{"num_hidden_layers": 15, "hidden_size": 512, "num_attention_heads": 4, "num_key_value_heads": 4, "head_dim": 128, "intermediate_size": 1024, "vocab_size": 8192, "hidden_act": "swiglu", "norm": "rmsnorm", "norm_place": "pre", "norm_eps": 1e-05, "positions": "rope", "rope_theta": 1020.0, "rope_fraction": 0.5, "qk_norm": true, "attn_scale": 0.123, "bias": "none", "tie_word_embeddings": "early", "parallel_block": false, "extras": ["shifted keys", "normalized values", "value embeddings", "hashed n-gram embeddings", "an embedding shortcut", "capped logits"], "init": "uniform", "init_std_qkv": 0.0281, "init_std_o": 0.0, "init_std_up": 0.0281, "init_std_down": 0.0, "optimizer": "adamw", "learning_rate": 0.000848, "beta1": 0.9, "beta2": 0.99, "weight_decay": 0.26, "lr_head": 0.0105, "warmup_steps": 355, "schedule": "cos", "final_lr_fraction": 0.0, "batch_tokens": [65536, 131072, 262144, 524288], "max_seq_len": 1024, "doc_mask": true, "train_tokens": 822000000, "max_steps": 4291, "dataset": "wikipedia_en"}
Each number is 128 + 32 x the weight over its row's rms, rounded and kept within 0 to 255. Layers, rows and columns count from 0. Numbers have three digits each. The size before them is the row's rms in percent of the matrix's.

# layer 4 MLP up, 1024x512, rms 0.0406, rows 51-159, columns 384-511
094:203148149139127095217211121180150127126088104159096143146123131092142133140161123092140126143147140123142182094199147184147138134084100125145092089071138116143197115163118101137101134112054132113109137121093102215127109138146116107121138141137133123171115163137145123126149175182099168174181119136104156101121162106109054108167122134098126138122138087089139082077159111137140122069126
100:103196140082136155151161086077095124135100070128086120128144208116172112161131141124184135137156123135129132150174131136163105167080127182121098135144082072119123173096149129121121123125132111156114143122123147206123189122058065165091140119049096141183120169178148104095118157087061098131164117090155147147071147132116170124162154130160153112140152194116131177098147107128076126152156
103:134237119107119149053102110166131124145091095138132160152094111067140093105113124102124167157092163159125172146161085087168159147136123132126141102219134058081118186120129160136112111149112095160123091170179093105190171065064126137172174019155167158180167109159168121126104119166125109155126110121113136108099113053082109178122085083103191153179146130198128091099120105125128140093156
099:136132071154154108092115125100086178127144144114070116184107121130072149137111195139124061143118136105130137110143124157115048187120125150082143141081161132144136123189045096110125123167158102099148104137138094084160127036131147115142169121086097209043135122149180135126153099147128179174129121148139109110161170196129115153167115114121106111158102082141122152142173101121117151054145
095:147080102087084060135136117144172119173171142180188106110154104096125200147161116143145148154082105162108122116090130174094123137155132089175097155114076085129119138177153105128120113086133102122113141117108142159141175123087141141066096117071090088111155153164217143160128167094143086195116135089193075118078091153146137069154079116171154107126151159115142135172125139155107126156137
105:160126113133157146157123173142110118078186098110139138100081136098152133130127155137130130164067102172104143094136167154161119133098132069104042156175120134114154101141095125162156151135126181132089066128159122152149185172068141169115117185121149086083178090109154156135146121111102120143115146127117126100093128091139108151142129118137092127163144102081165135108172193064099105186100
102:077203121138167110146144164135091161130155089123116151145148126104121148163128139117125153128111149138132122115152108139107101134115144154140099186097112123143161170134108078147101087074135174127143102062175143092068147145102149171047131192140127135154123151177121171078152091143134110139127146076191094097165152114145115127133138050150133134126129115079146127143123080107154133116085
104:116120081123118125101167087073185087096216097148099238104080106048149108068140062124212051172150091082142156117124108093172084129134093146058117122130146132115126146163141167082116147158132136114119066133119090077118097149119158091118146127169097112114074185117109106136084129118153129179171121116149082146120074123155162133130149094061093127146109146171156165090112113131190112194103
097:154127129057113148112110138146156123133144152112141162087134149112107150088217134077094131146101095190178118107134087170082102120178153201129110155152155166149092121160109132153128062132121097162121111185159106155112151186108126175104073139129126097145149173143139082153159121128116173105150099189125141198106117111144121139133053110157108121075159130059121137138118107124143095159097
101:153143135132178143157125182165133108077115150147110110164228173122186109111104131110169217106100088126163151118105072052126174091136148108139150139131098102080151152105198139172093167134153081083108122148137103119139154119152153088117128144108168140154134125146127146088102113168159087155125119116127146119092127093094079165067146137128134202183169146155136136159102126154089163169135
101:089179123071084138084140161111138070149156100152128139161145152119118117118104204134182106089132163093098131163167114140144118081146112150178110110136160136113089148139038153154089096168137117091108125104171132206094121133067137201141188098190156163130045167135134142136134088128154090178131116118088159132110096082091155126185129142123109095142193112162140122174114128129151099157132
103:137093165122140107120117103128138163081146103127113085071088177120165146104116082191044131136093142112166127111160092085124153117160165142144166095104161125141110125107144159128111108140106163103103117193107153147137142115164160182153139087136167128146128083129110141125090151165126114096096065158168121103192091152069087122132159122162119138097129170153138162110167180126153140148116
098:124106091096129159138109165151100161133124106133181090114153123135079077180186135120124119149089145172161115114156100084113188074156121130114127085098150173182149152180121174109179127105081167125097134091109126095134119128107125095194122110109124163144080072199131143130172137077171096106149170161124103077133107179154128112194118139134161069129113127168142169173091128151087131145123
107:178141086093102133073145049158184113147157161152091072125113112106134139102063110111147140174104104152079079040144143154106097179131129184064151160070098077087126151097135111048124135114152135096138103164103157136158161176064087156158120158108122111134138107091047131089161090125168042114104171136171158114118090111126087127184092178088069150147123124157130114156115074122111151179130
101:093068154151079143119135114163116130105157161098148108119138117161124112104108132137115150117088155130200113109166172139095118130175130127122069125126110143112103134131146129110120138160141158134126088131143166122129038120116036134166078137108129111178111143174170126099124171102123100127142090156090156104156171163093097161131140133098118117146134155104113181227085143155114136140135
104:112158112113090116085131124097090119119146042065093140109116120142121107133162168097129084071067166135115115168169150075132053103130131134101124130070146121133149125112190118081162147100158138147159166148134137101105170190129139115095155128124062145118186140126199120118164192114115117184160164128133081151172141134109130132170138092123147173110124153160138129122163047059105165117083
101:053095140159142156072156167063111064094150126188127089137075112113174160119148167104062147074135097149106177165146080074126120161147122142094209126110119114162197114096163160124096173139128136135126141118155109200168125088134137116114108135152089175154122103139103121150118104185106132097120182175130081132138135133161157104173171067135185075105118111135137129112141104127134122170172
101:205137156143193176121066117083132129181165101112158164163183128115066126181098179138077098113207129145115110171110169137106146163148127079107177155125108123073127102098097131134100127131179122132100117126169128101144137147147156121099109141145133172139140094103138071133140120116137099122113139085121096114128136133123158087096093096125110141162125139101158141133153116163171126150070
096:133148143120169141106133081172126154151149151187142162109114199188124110088104149152090101134133123145124118074089153109151103060109121127078157120139137152170115104063114139141088126145124102117137134127150128149083117104119153141167123229159157162108172173139111138115097146145123144124168150118108155146114050150069114139112133126165135127143161094097124073095197114148149123123093
097:147167144123132148116136156128150135060099088147093118170125119141142155082217126109120100086152159124167068103084161161050160116131115121093178133079160112167147097107116134122108101085096132099099139094142121164052188103159090144127154105159152167092147197163119097134145114165126119187150103151137141181144156127159167088132143057130153104115085152094080138137175061104153115170105
096:101072089158105167110126105165078150139129163119111175128138163110083136088193158074113095141118189091118179136146098169144119147174086142110102156112112176132141135140092095105096152122120135168163160096180187170130106133159144153098124120138113084150162164106116191154145115117111134111158140198169176106095111158126177114088083176102090125157135084178125149179128151161114161111131
100:134100143173096086091160086109194180110139171164101130126170156138101163097131122140150142102077100173088143105143094164097111145170136133131147108119044134163194103108122189120146175156176097167125121113106080084060145136100166128133126174098098182170141118166159125091149152109119093143098071130105084128151123129142086171133123142118152150145121053101128179084115069164129118125191
098:129155110139106162076106118112132144102112087127091101093185133137071101120136130166099098040083138109168121093136069165149129070152137154175180137153116105133133113132109137203161102136079074164167165160112110122144162168139137143137166108121102127149133114133051127120113164121139167142072098110123151146084081185085155148111190103139136138188150116193115109098172118156164183071153
106:173105157141159142191071113102117164066117088178161210147093176129104171171082119134119138120130171071156131167153148171088036088098089096104164085180140120168054129155134113111153127191105170114098084137086109151115127140116119068141075120135124132125108161175152069048124164088135074127121082100123151166130091090134095140137116102118202154101114088165123126129133078067134167160097
097:149170082096161128096129151072064069136112147158168148157139150137134124063120154130109128104107101125098062148158173163183110104137119107105136104120118109119130110106110096108109088159135130160056102158138208138115176163117131128136083126104076152137134110125153104144130127131130101133111107177131155122080125189105089136122133183090094070066126091127126146106107105087170110117157
100:112071122098136146122156105110131165109178058087169074085080143090165163112167139083147108107138140065094089090101138169148162158111179132107108092111090073062173161131148097151075183129134164122102118114122154121168162146103113090086053136122137135083143128110099106083120125179142148152107120107137145084113142099098107133138054161136128117088142173068149143102155105053163089140215
096:101135161067101074133092138129089124092111143125101066118056115138182151133145104177117173141089121103110068137079140094138109099110178150117072105124150153106098109143174095164183164085143136087145072118128190137110111158194136086087088140124089123174114148057137105127117171170134126119129123145088101122094142137132163133136126116168105102129154127101093146104154172089082161146112
104:097168135150179175135191158124146078146130176149137120173124122180147156102083109099150152087182136120119124139151159138151092070110136191142097128104121128121137112076208140097098099152123144159085138183114137163155124108115109137125150096116108091172126094109169143140224166075096130137169133085119104162056085099129165114081135123113173119112114114126083141156142133140139131149138
109:136131086131176146125053113122137025104085154137084127088118176072137185148187146144113209087085142118138130089048118169133174110100133177125080099162119148151108169146120128086137136158175142054186072131174145176109133143137120133207135114168096112176174183090110166030140121122118141143102125159146127118140126157073137191104132160133140127131194087079127176131147141155115111154155
099:173092119141103168118150144128108113150079112139146147070147114119095116160151130170121165073156107065090137133108137147114132106112117128125160125133117132080144171100141141110089114139137172146135139102081109147063091135193169192164149112130137152084148160087155135098155125091105121152167145142119111052185140126065140114041140132145186140131109082181084109037088126138112121064133
109:187133105106112137114095142097077132121112121120150075130119071135139110172187192126199148126083110131126124112151091171104118138122109128056146144129125157172170116097091164128136105086087125131090162165094149118085139143169078133075120147165148164126176086131108185134126105099162057147154133150101162128101123149180111149146055116112055142130162124164133095128117148155174154100119
097:162144182167136114112172087151168098173159146156154110133172157172154082113157111125111094115103075103117109173065103160099165134096105139115135130146127089146106100108151098139146071137134142219155139151126141125108177109138099122064123130073170100134087047156089114097129152156103146160148117176129104139134162141163187146074168111132134058141169150124144117129099120125142146105081
098:143057101123111126111175095131156074145088121100150160064116096077154150120145153099129080096097123145131169124149168107136118119136102157189182068156161188159120167147174143059151122210094162172109117080132119075130136182166160173137111118136120056120090121126108214154131101189124125134155165116163098134146168131146177108158072189175074134120173144146097162108160192135129070112140
100:096110112180099146099155158091072194182149116138098153131144158056113138154155052194175171136121127080137093181119098083153090150134146153079135117065118172032173120146121143135089102160033171092127173121058155159155160162095111185106120166113085148107145130087139125140195141121155180160110157146130202132130132180158121097144159077163055102172156145096126134116143127112097124080115
095:119191167128131105125201162130112120099171155103124143094059102169159118117090184152101080095152124113084092124139143120168169186141123144093098170126123173169113118117150137155123130156122078084122143107148158150135141154133133137105120114144166137155138139095170141145136099168088105115135167164131134163153156157125181161166117158178139131137150109169153193125121145141126118136185
101:139180104160087165134150147137134109104131119175103152166138091100130129145129155133212119224093136094071151068148130148106151116081101147091084165131133098097117170158161113113100040146123091165122127120100161176111127169096181104111177120141095106093149144119084164122132158108129106175124130162119070171149134076085138082129059162135129164113120128119127071158139151168080186142125
103:146101221144138122126100175129099149167181093074082116107143190110061085139169102129097087130095104073129116060139118132098150178096068129103110108161187082108159110113091201149078113140120135200156117107141140124109125102140114112069172171056119089082137150138114099110150142109137112098113171118149175117106070077124101085149120148190143099138177104103129154162095139078168080188148
088:162147089135104151140145137149188101134180084088142162138123123172059175173159096119117100113101120143109105107157142123186149135120062180114117146133110122117134122074158118172137161110151184138080111118206146087134070084112137171105088137120083141072168147166140139135129213117094108113138145152080134125198104049137165101150095127145133156131090151114068133118158146075206151171094
099:115204149101084148118135125103105129118142140102127106134173142146083143135129110145103122116132111113135111127121200144093149161162157082152134116103158088123079074182166153149153162103164109087084110097137126099201116107148085153142153179107151151121090145087167087091067131064091109093166146087150176124197165185161118159139142130153171065113166147055124094132140133166119140143170
095:076112115095064126107070146119128130161145093156164098115158127125130101122114125129126138154095120153031135158165086062160076136155140100105100154152056139102150142119068117118078139128168173131083174134090140147150122161158115100127119132150175052113101128139144158104152088107108142137124113145151097119142137070090091161156205112133170163127125129151163073125098113100127159170102
102:197109105102099134119176146086163083179133146177081174096092190112141128142181127174124091098052129138126180119092066120087110128068107184158108137130163080054125126157150170129162217092085175129115179182143123110144062095130136129114153069112144125192153074150143077115117159137085077136089092187093143144158099199123168142132084090104148118134154115183117114166109153142067164129141
100:154151091139181169116105144100151124123150165119159113149139160102155088150128116176138128089155106186107119122116158165106198142172104144116114167124130122068164117074154078165063115137182130152112161175102106164124174165121115069073173189158153133155137101102084174164119098167118136173132157164051097126098143188141106182157141134191107108092154046098137166075128144123134134146088
102:105127211170129152117133118167143154150092190160115136141106121157164153090048124142069144070096182174092140176195144103171157100137134156081165151163110175149087127083145066142153094140109133067160096158124143104152084148138101105123077115056096159146128159139222118165139152163116112096061147130150056060136123111068088108147170172143153185148177117119118119151194108141131125103149
092:157175065109118117156172135143151115148116095121158124164136133119145143177090058120138100122144129181138162114086146132161094155122054106113109145152093109116127086123123124158181141092126152109189145096076149152101131112131142109112137144149150104125147091112129151144111148185170165076116142216113157137168135096112075128161141121159159100121136090094078094162133089178131089145172
103:148126109076138096140151180117133138140108116143158086081061081159121109084159080136148127152140148122115154151106091093140132173143116089148159163154113165109133134114128144124091167118118165138110123141095166166171129139114122089059139101166118092120121147121100150188117126083124127130124082099156119104118126091087152149152165098054136123092093196131158117156117114119165141122122
099:145122159106166131085060094148129109041169125125163106134143124115176149156131132164150169121125113084124153083087096142102096139107170061109050076151156129166134198076111107132088136129170142096177131134103154127146114131105115112118043125134169099120120180065138107152168125092117174150128123096150109109115147114136132142084167117095095050130091103120132179120147124120145128161114
094:147133146077096139159089172094132123141081111164079108112148145085127135110148163067114063127094131080111131103123150065112181111190102043118170127148120159116167149144090118128194067132156151143116161085182085100111102126152144212098112167164153105073098160112149134191134117116154143135083092114120171144188134115160145163096143087068137106140085102015131147132134147120138076106123
102:147108110143133156143151144134094127141143079121187194099141142136135202095156161180104103129123092136115102090070130046166170211101150080106111205162175143144153171130134084154082147130163127118103157155120161111135107096114130170048079075081136088061165108097140094132137157151105099153123122161123115130119142084089178144171127115143108165127141137110158190189178141124085120159119
103:194146057200118063149117107104083120093126162143106136125137111183181155080132175142198072135141143166158102114133128196104161114137125120154096128155159130100167089076119165136169155124150137135078105106125085106076118129151116159113084091101173158164160119116146093145142096141120153125133159161106139131142147096135100127105181170168149051098131111091118097177129126108147108102139
103:124124093131112077108168150158117141100119165150050122116112124126087107088139117194165109107158137157124103104179089122106216121126088110065141135159157118172116128174113113135088153139152101095146121177111163155124124101165099240105146156119191096156111139087159091085118081126135096118147091087128206185105120127111118120096190153137079126146104183143124119186096120183155125121103
093:148102105157172130190061102168157130116164138117129172137117140131120138119090123136090065107136133158115107152157183099165181134136171144131164163147133177133143135104106158118152103086108122155116147142077147144070130145130120148147130163069093154111076136135152162085090165147102097174110149149133202163129133096178134123101134149068052155105129151185141110140102110133153136101174
101:134065184134135178129114111093061119052107130068130145141129160133123153121035168123124060113123095062117055127143182120062112128170145115104141080161089130110040133111131120119138108145127122099110106116079081128038097162164157171133087169088087183101116146134147165088146109098136084101081051090152145122136103189141124123110192174080164106085083125156131111092143103153154149115179
098:173183122098152210149165090135157147114098058088144126135147138083130121091180129107156131095082101084144131106162150127150118128144192162133122162150143172126171144137106166146110151140082138095127127101117095162133143153174102097123111087120072141139124098147136103113125152116099123141147133134094129100128157069117137123179117137113194120134153152092139139085132120200133071134088
107:130149021112156129050121120181093127171113148134153103134139091119077106137105100157108123132100125121172149098139125108138122148112148115179099099128126166108103171136124171076150133130091175089150093147109195115129135148066131107158142116163104143166175185157143154100157167120139116166146115092115111077115115107141141136141047194061155161150097166176110118137055130160124159184088
095:079164134160154120143086172139158168119111135084096072126147081117128086163142126112153157074101141137095168128173177172154097085141146114098115092038170125181139133111148196120151194110169100135131139120140138132167129146100156154127133123174176110192153103140016141162126153130077078179113111053126161145127165107120127068127098108111073097131139157187148087139138137142105121101124
095:175131157153139129136126124163147141081085148115111145115085125195155100099116158138124064117139140155124096077107093154135129167174136141200136109074181044132108135160086103157093126127101127136202116105141121078097116100210108146097112113055094093201161170129129067125167091142088180106103188093166121125076145137149122143160123163122122103133104154121114217174140044135165114098126
104:153131110132108086169088183101140124109128183130171168166138134181162126154049126131099183162095152118075074116172137135071150097150162143110115113069129129142138197159088177147125117124112069116152111091151180160086131115141068174083132131138178196147130110089121115134090128132110146130102158123156125148156111170147176127111092079142154126146086148155109130123149125116127155176119
097:129180193149114120132132064145202107157124106196090106084163116139150201094117108119123127136106146133141148113125165095159077161090096097114097127138142086143108070149169101131195090157128112134141048163078113072108144154137140104070113115147118109143127114123094108053157079114052099134113149094177079221125148155125104093085133115129066124167109074102094100130129151092144073108136
099:147158086110140101151160153095139157083141144095094096159113072165079111129127130120097134067135085126195170083136164099092114184090161135121163187165109098112175151130069099145091094132126180125130115122143137136169137117137144173105157115061089120019194160145192130185109154112162093159128141161138148113159207128136113210159119094106113177163108099104134098144070102084154132167160
099:092084091098101106082159150130182167116115101140047173138131155132137200184195097156124109164133138142133116116073144116145067117071123125098195105098060087109141130124110181126063159091141134142084120166147108136135098114192128142080110166157059157152125109152174109142124132131138102172103140167109174091169166101129100114115127126131133130085160105076199169147074115112060050114138
105:155091138165140142126136208141095139147142143129140176162136168125130173132130068121111100159146167167100113146118142129150129171087127086166156138103135105118116079129133082127131184144111163138157092098149170114108147128141194123114105061107151195142074046144162142113113151164107147090133124161134103075155127159112087122200128072105129129183104136146129120152134152137157136089131
099:169097111158109132170134128123146058070224117155133111123177144109130115157166173106122210145145049174151095186118162090133119092144162122131088129127152103138135112096159116172167112201106108148130163177102125150152155106084100079157138145161124119131124110072119142139155135143116091090153128124093160142101132149111122131140095161112117151110195069150210132055158152136089132120159
101:109091085117058133129061119126139120136093099146079125200174112134111160165117102132135151102148134150101159094132084074106135177110136167115163116203156149145129164121161162172091147128134119137090155091176161115112166141116170111114145186153133104071120068113125087070141129085172111106075087053079123071126111113133141074089123086132132168114124183139090133173116066115134180130151
103:142101070117150153142178127165161074180119121145098057139187112072171161182189108130163108046176214100117122151084158121151081046107128106078114097104135141103188135131164228100084141098152114141151180154172081120131125123139152162153127162145129137144121175124107123100134144139215127135157177154093083082102106089144113162121116105136111170130169146093112118107139103166125141100122
092:111148137103123114079159127128134134160146129125125113123100166176183129147136231122132144146173118110190102095126078157190188131135133128162105138113153136129037144112147174176167184123159092106190101134177143147125146121169165126072120137100166171153112130159133057059183140114151106115129088133124129102146126130101157119069133113121130077112124148073142142088137152147051147178133
103:150127108136111123133119134101113099127093125159070099135135099116146148110092093124161072130147168165105105192110180137125082153090048092204113023146127109164127141123076113146182058138146137158084107143100118133101138122146151155117116111192144159138114120186173110164152129134082203130162160149121169134174144128113154117140096152139110117082133070145169111090096071139038119115068
097:055096077138113165102150131094115139152122158134180123189144097068151139128127117128169108134080109135140124139144149089166186102125161113151081207176145143108105113074137090136163094105162081135109128131120142165156124099105121149172096123119124194084106137112148106086168111126193168172151151090087120116108207108100140089089096153122119173171127129054124113157124146170125174185201
103:076083079148142163155110090130095161119082176176108130158147151095120147165156188163108145194096131146173148156074167156095084099107132091101145166104100102188059118081080069152124147097163153094185143094125130161111067108111157080115080109135146108137096128109153103161152159130110156132130079107174128153136128138135077088080147173124076104155126168141177111167134117145073146166156
104:094144153137137157128113100175186148145114110065104112076115143119101196122134114134148136084140143098128193197079126144038179117089149121144176143076176146206175125141096107108184163097136147110114143158085142073115052119165115110108133190148081115131119127085133089163124158097131180113129089129133102114175204141097143159151122067138136163142202153094112129086094136149133160084145
098:150106134090082092132139198124143187164176167124080080131153133155141089110087159129192122095079191091126087154160200130107160186144181186101111072104144153064142141109120182121130099128164102148115155112133111087079130191157154131153140086170123145158149120115124097177097160158163161152105120091152157186057082122103077177141149153124144127180103098111111138163153133106150104137115
099:118097140132152104128154196131093150141127165130120170136165073152081125134116182124124107134121147155062059154102148107144130072110108106095144131109136163148152154117147142084138130108145143170092078147126112099142124140133162139085094130177128135125105139069155113106117168088111078067112136158130104114168143147102108137131119128136156079137116078111103123147152129142173136075133
095:112128094118124119144134189134158119136117124107123126130083131100128105132165095145081097084124091113137106163117133185129103152126152121122157084060158124108126187155139143186141167116111137079077114129157132126088136081132080125140184121132162083077116156137106124174062197106079101081160135156120112071166167115143107110134124069137148090111083115125062052149155168154122101096180
092:141076130119153182157105055122123125126145152125125156084065082102083130142072099136071106156143140119155191079096067114086129145113098137163127115181134054154130117128144148146099101151108158143163126121105106121104089089097137178137207138108082108118153130117113110111153156105157140134123114082106130075170098119143075126142166177117139176141082137163121103112088124143135143120118
105:128085179084080201110149167159162158150188187161126184147107095132085133088102143117099141150063146122163149134120164155141144040114128155115123137142169158187196102142120131069059101084076133121137116144147131100152227116144168115142099154129164147189129149121099126156154149147169096068131112126171166110136105116129168146102086090176111147193144125151100168137126115179166120067105
092:062150071121161080133123080195136095149079106079134108159123112105070087180145138118165188116109138141164132102134111126110138203174131148117141102101143141128079109066134155096078148104210165135140105080088069154108132152111071148131171125160112152156128162129080120105101124173079090087138115130091137155125126099081131137116166134150106169130098096145110092185173078105146170072132
100:104146143099115187140167141180091150150132141139120139049088097082108070087087076098151116133144134143165182142096123120127157113165097145135069103071096125171152118185123102103127116144151089137121107113121080170072140153085097162051113123198084174107150152115093065152143113087111157111112178131120072101106071160118176161142143143153151108110162127129144143174128113138125149132152
099:147185106174117102152122146111180095093111096128140138162057123080125136086169129125162130122155143168072163117152068172154125140105138137124131155121133131165138132146124117123132119106157088100089128099110133080115090195108107123140084102090177108107121103112073121076123088098227133071132104170084186141155112139104077098063104144123148137133142142183111154073098134080152134147113
099:172202130160112127092121084172146109087066107183220139125111146129066143068155110132094164072164143125129154172145150136108136172107168055132160154161116139116165093140111103122127094095114184115136117116080189153151054145177176150109114188114075130146188124146133138172135096106153145139116152075096156113119096169139104168127076092137157103099152143193126143090168096134094136110119
102:127115181130119067123175066114135075135133128158150126147119146140090140107087146197143179109144094147087141106123157160152118133165119117139125056142151187140171168166098118115167104109166103149098123177174124151113058137142120097218136136150134054131103120085145183148109113184107147140137151142096119141099086133082155129115153084139180117139132101106129102073112102109092149119168
098:151093066145102150173122155134089154151126054086169079126119193103142094131159129117135139158104084101073161150157117091110187156126141133069142169069121094147183153123099103112132128147142104149101132136132162154161135142158069125083181142099115115105131099099073119090166126078105225133175118096150091066206150186088138122079128098094053120108147157084171121121080119165156093161102
098:158164129171171109103150147173145121158147073150142187114066174178121135107149151099142076084117109178137100131138130158150080106042093133117146075180129120151145129086093151146158126147113137136102140120153136141074168149069162144119150113149153125187053133133157120131137124160140130096132150196164137118131136121093091150166113088176154148206116090158137135122106149103098142152136
102:153169175105129116139117107090161134122081117145173121139099140131155211091102122091155095161128217149156180067144136115085116133086129132113102150137200142144109142120160092149053143120139099105094152136112122104129085191129063138187164192072148104085153166162129119118118101112109152161141108169142111148114203152169137148146110145092112103143125137091132197213098120084160152144171
099:058130174122177088128133102165189105119135107107165142163166160119099156161113124126154118049075123124101115102133118175154185108069087117098121133139148141148115074134117139132170145168123181094147000090135083112063140154022097131102156092158142150148067129165113124117138158070085146146154133085116102063118099102083143081116092149124105090110062090132110157183115137112120119140100
098:095136135135101124097109097116091128090104082143174115165163117106131109127144180170126138106137108185113136153106095124159133176151138075161107070101113139139088131097159097177146094078089130094115152132099168125121170150151151134100138127109145106132140116164111137128088100082167129163131097113098166104138117181137138157091130128152129133183137139093151130138103147179103107139093
100:151130083059121114067140138112163095083147145078118107142173124128148136064099161098143118142162146062137100105167130101150191123149173107080123065151080068142123091135160132152136133068168095140158139128071144094110150163104164101142145088168149095104124188193150166037129081069085150101099160167037103104109074125144118152146154088105177106093132098177161085157154108142157134143184
097:127084123112137122106122178168126159141153156131126138096122110082115143114109107069142080143143174058144098118086101069131076095150112114141162156161148134121162127102117166163120129105121151136152174135065134160144099084180150112103142114112110099162141118134124163110114177180122137176151119135109089112092209161138123115154142128157146105141149101128151144143092093165135142180138
094:095150100166161184156208140120115114162090129123160161142107167069064146111145115155123094137109067121120149135068146175077124136120129134122116142114129132122117077110081117149177192137153158176115105077120159141140179132111113105093111173101124136122143204138129116183114062161133068150167140126126137068095091113123120202177143170120138085153037080075128128133180099107115103084100
101:057149133087135168056091128191199144134146131070136153126141086145098096148177131105095112113126138104144146090093166099158113145072156139142153112167148092146154124123163144094187190129087083115136126127156163149129096123115177101146111109120120150099111143145136090135128122165065135129098097163105135073123115152155140105125042111177105190105142130132150128116111178063122117157121
099:097123162147095164083134072117143192141108093155114144112106109114120150073143141124162091170104077144134105156109132180183122078123164134146075162114125076067152117111132124083156176143151157198098136103143147118132119114124137118132147113117087108156085134143176142092171162099123097085117173141063093109133105151136091126152146087132130136115117068085103126161107157140150128148155
108:144145112141123122137188196107104180063145166072068138172176149107102100053204192132152140122160153147105176049159162095172158078124170076137101117131145131121128145109167153121116125106067194099088101067062145121078082118178152115191145113149095107120149139094083116110149114136137124120110166160152054087160144102067095179106120182128133144126178151169120117092120128139137107125166
100:142178102050123085114141163144120174123179184103135120176141152165120159121140149121123140128061134165144120112105145149096133150074114112088156111108094169146140112090097194114089142144145127170097136150058155132175059133039175134093151136172156130141122144111182152115108187101120151161143122086098148231113133148119187134182116134137094129136135136147140133134155113076139118139116
093:203138142139171189138097053085165085127100130108191053138152154145153128104172137202146126166170064166138117117093148126115135087083172134043101098135057149061136155126164152159171132178082106165175128189034106172133133169108095063087085154043120155157132110099112130188160105184138131130127150139169166133084168144061074118128165113086161111102121138140156131166085113137083098115134
101:175110130087168147147162092103175088130185155153109135153123129170088118116098188089185128154080134066137148054130157097088110155178130109106184085162091199131095079163112121123129077150134093147140149120113111126091118153133109092120082099146101186115106150115181131105104126107093149137104114190104135107114098085140097105110092193101145092096086078081150135171074138101162090105096
108:127163144113198145117059120138106147148184165095112177113120143189108170100068093091125166145148140089170118147155050077165098143108108166111104082148127059106085129086148125134139102177129092149133124199109175169101115091165100092106116109161161093134150140129102162100180132162135158084172150156102097127122159132158126135141113179144103179095114097103107153113190141196096128135111
102:100152089185091145158112142120114195079100053115105178131049150139140153110165161123174193162126140149088161086154183081107161191164135124187162064148193077139143139175092157091145133146105152127164092131082146177144097144118115123183182133092106172193091154092091151070155153117156146120126120125124175099130090098160173169087096096143100128142131160111152181130130161080107089154088
104:120107177069135106103206064105139124073105149131089092119160090117090169139055165119117130115162169139133119106136082143216168102081132208176132118111091130093139098100134112129159113119086086109149156146117116113152092153095092106117097142185165147118184141153070110108153099132165148117103065109074175124135093153095134171152100091121090071100147056158143153119137138157175143121125
110:172133162130138174130187151099104157118092148155112139149144169089134083076084107121115146068125079181106159156120107079132117120078117132127097120159125083135160103091175133157131112126129163147136119125082111163132106140085184168118109150135182057108119110172160098081108108164171118122132147088167076121126099150147080116100112150172115107104133107097093150072060179133138090121115
091:180116148110148125147131158110112040090167148139091114170145137126141132152121099116167121091121166183101108124136143134098141119029139160173108097122108087112153052159127132131067150149167102113152112194153112129066173112108097105135172174166100122117143111110113118105121154175152161104134149120108135145137134081132156181129133180146147131077103150118099207186157121152157143109137
096:121103114075166114145181099129123106133102128162124137129152111109191121161128181144122096142037090079120090141146105134173136129103188103158116142060110134168130066082135085096147118159130130146164105128131105168123144150097093086156183106126113168131130132115140166107085109129122152130043174164149151073133119123120103179167139156127117107143119099155115109159143126139149106141159
100:032129061085110207179088113115123097174093084098095113158073060065100202121140161189094063085117150154151159145122112121166123079122108137147161158117191171137069142165142089106127158117129124097100087141158083131208098096183148114160128114106138155149116135125093126123196126145139065083041135089105123149125127133139126074090128135167114147111123085190121091119122125192070173134132
098:148117069116130154135065157105091105164121148182100105120089187135154100149080086101116102134112099217097109144142106154150144134157147104125201125159143174101160119133152127132247156127131119159087184143124107166148175116061170119175126111124088108143153092133088119138143165186136066132104124069153130108095126119071169151120108095139105146162125097161127109170155125093146109111080
097:104116145136102162100139110173128143106119085121146109099058143131124048047077112141097131159114159167143150119115138127099159124128160091118109147139072186131105081087171142067119117155139166159136137077113126128114140124133128104105172117133140105163143068073188121148145178078157127123137132094175157192097106084069167038162121117111151095155133123124095134164107169141070150091186
091:140107161082134138133171179085102102089160156133166115133140113100144114049098058080101180124140106116091124118126142114122113120114122107148123139149142132118143152170117162129119101117152188147081158198180147079123112092129158205152134125174170100112060119118119161126120116165122179149196161187113156148117147163088150094128148112150134121155099112096125117126143140076188140135081
102:105107099112202123116180123138138058122197124159116049137125140151067117121165129160099130078118112157178115076140117140115115088113173139115129138133148153162102161096151199158087169125083154114103123123183109137126069164145118144115078127110113129142149126182142154154135167119122120139144145086103095164111117126143144153092091148176090093098096125099123130150115200144160165051096
099:154118153153082084160142141152087167158100164109142168156158135186116159122173086154171136160182138140068136106146154110063141157147156130082042090131106105152129196122139093116123091148127145162121085147136178112108083120087094165150197126142126102151098164141115187182136119108149136119072162101165119146036116124138171153116185181163112109171082140132136144114154192151138113146096
099:097125090100172125128127128120072161084122101112160131170089131092135101132108120154141192144185122114120176149144087092102175176103210120120144131071100137137083133169113140138081180072227120158124112122125161137129116191189095095155145098175120102141097108104122202094089133122169119121153156176168133120086140106120100130154184114074157128132150163127149102092143163119092129080130
096:198080147191169161125096092065088110131101159161106154143148202155142094158157146134100158149145098134163121145106182145072107125105130130190151182160137075114105110093107105084127148090142143141102148087140147111168096148118138100108105114102117144091129102157083078063168145126148122130085097060104139141143134175045120100109092109141084141126149102175122139150175107102162170150097
098:171053188157098167146175125107116114178076116165144169163147127195096116159120103108139121128143134102119197107181142159100163087088083107113069160124054161170105166149138165145161129116188175121094078121152118125131092096097057148056114172130131077092163139171147115109159112114090087131100146122167174109128155074155190111191071078123143092113122101110149113155073186114095134156095
106:143131121141113128153101132158157112106097101095106165124136192167155076140129110091147128159145132105166175132151156116138065117145200120138100076157143171110190101134155111195131067146215145169075091141135109087165150088113149133098106124137089163116130102170156128071083108113120053143096178097131174115168147130232121133094198168116124152097136153113141090061142157136141088179112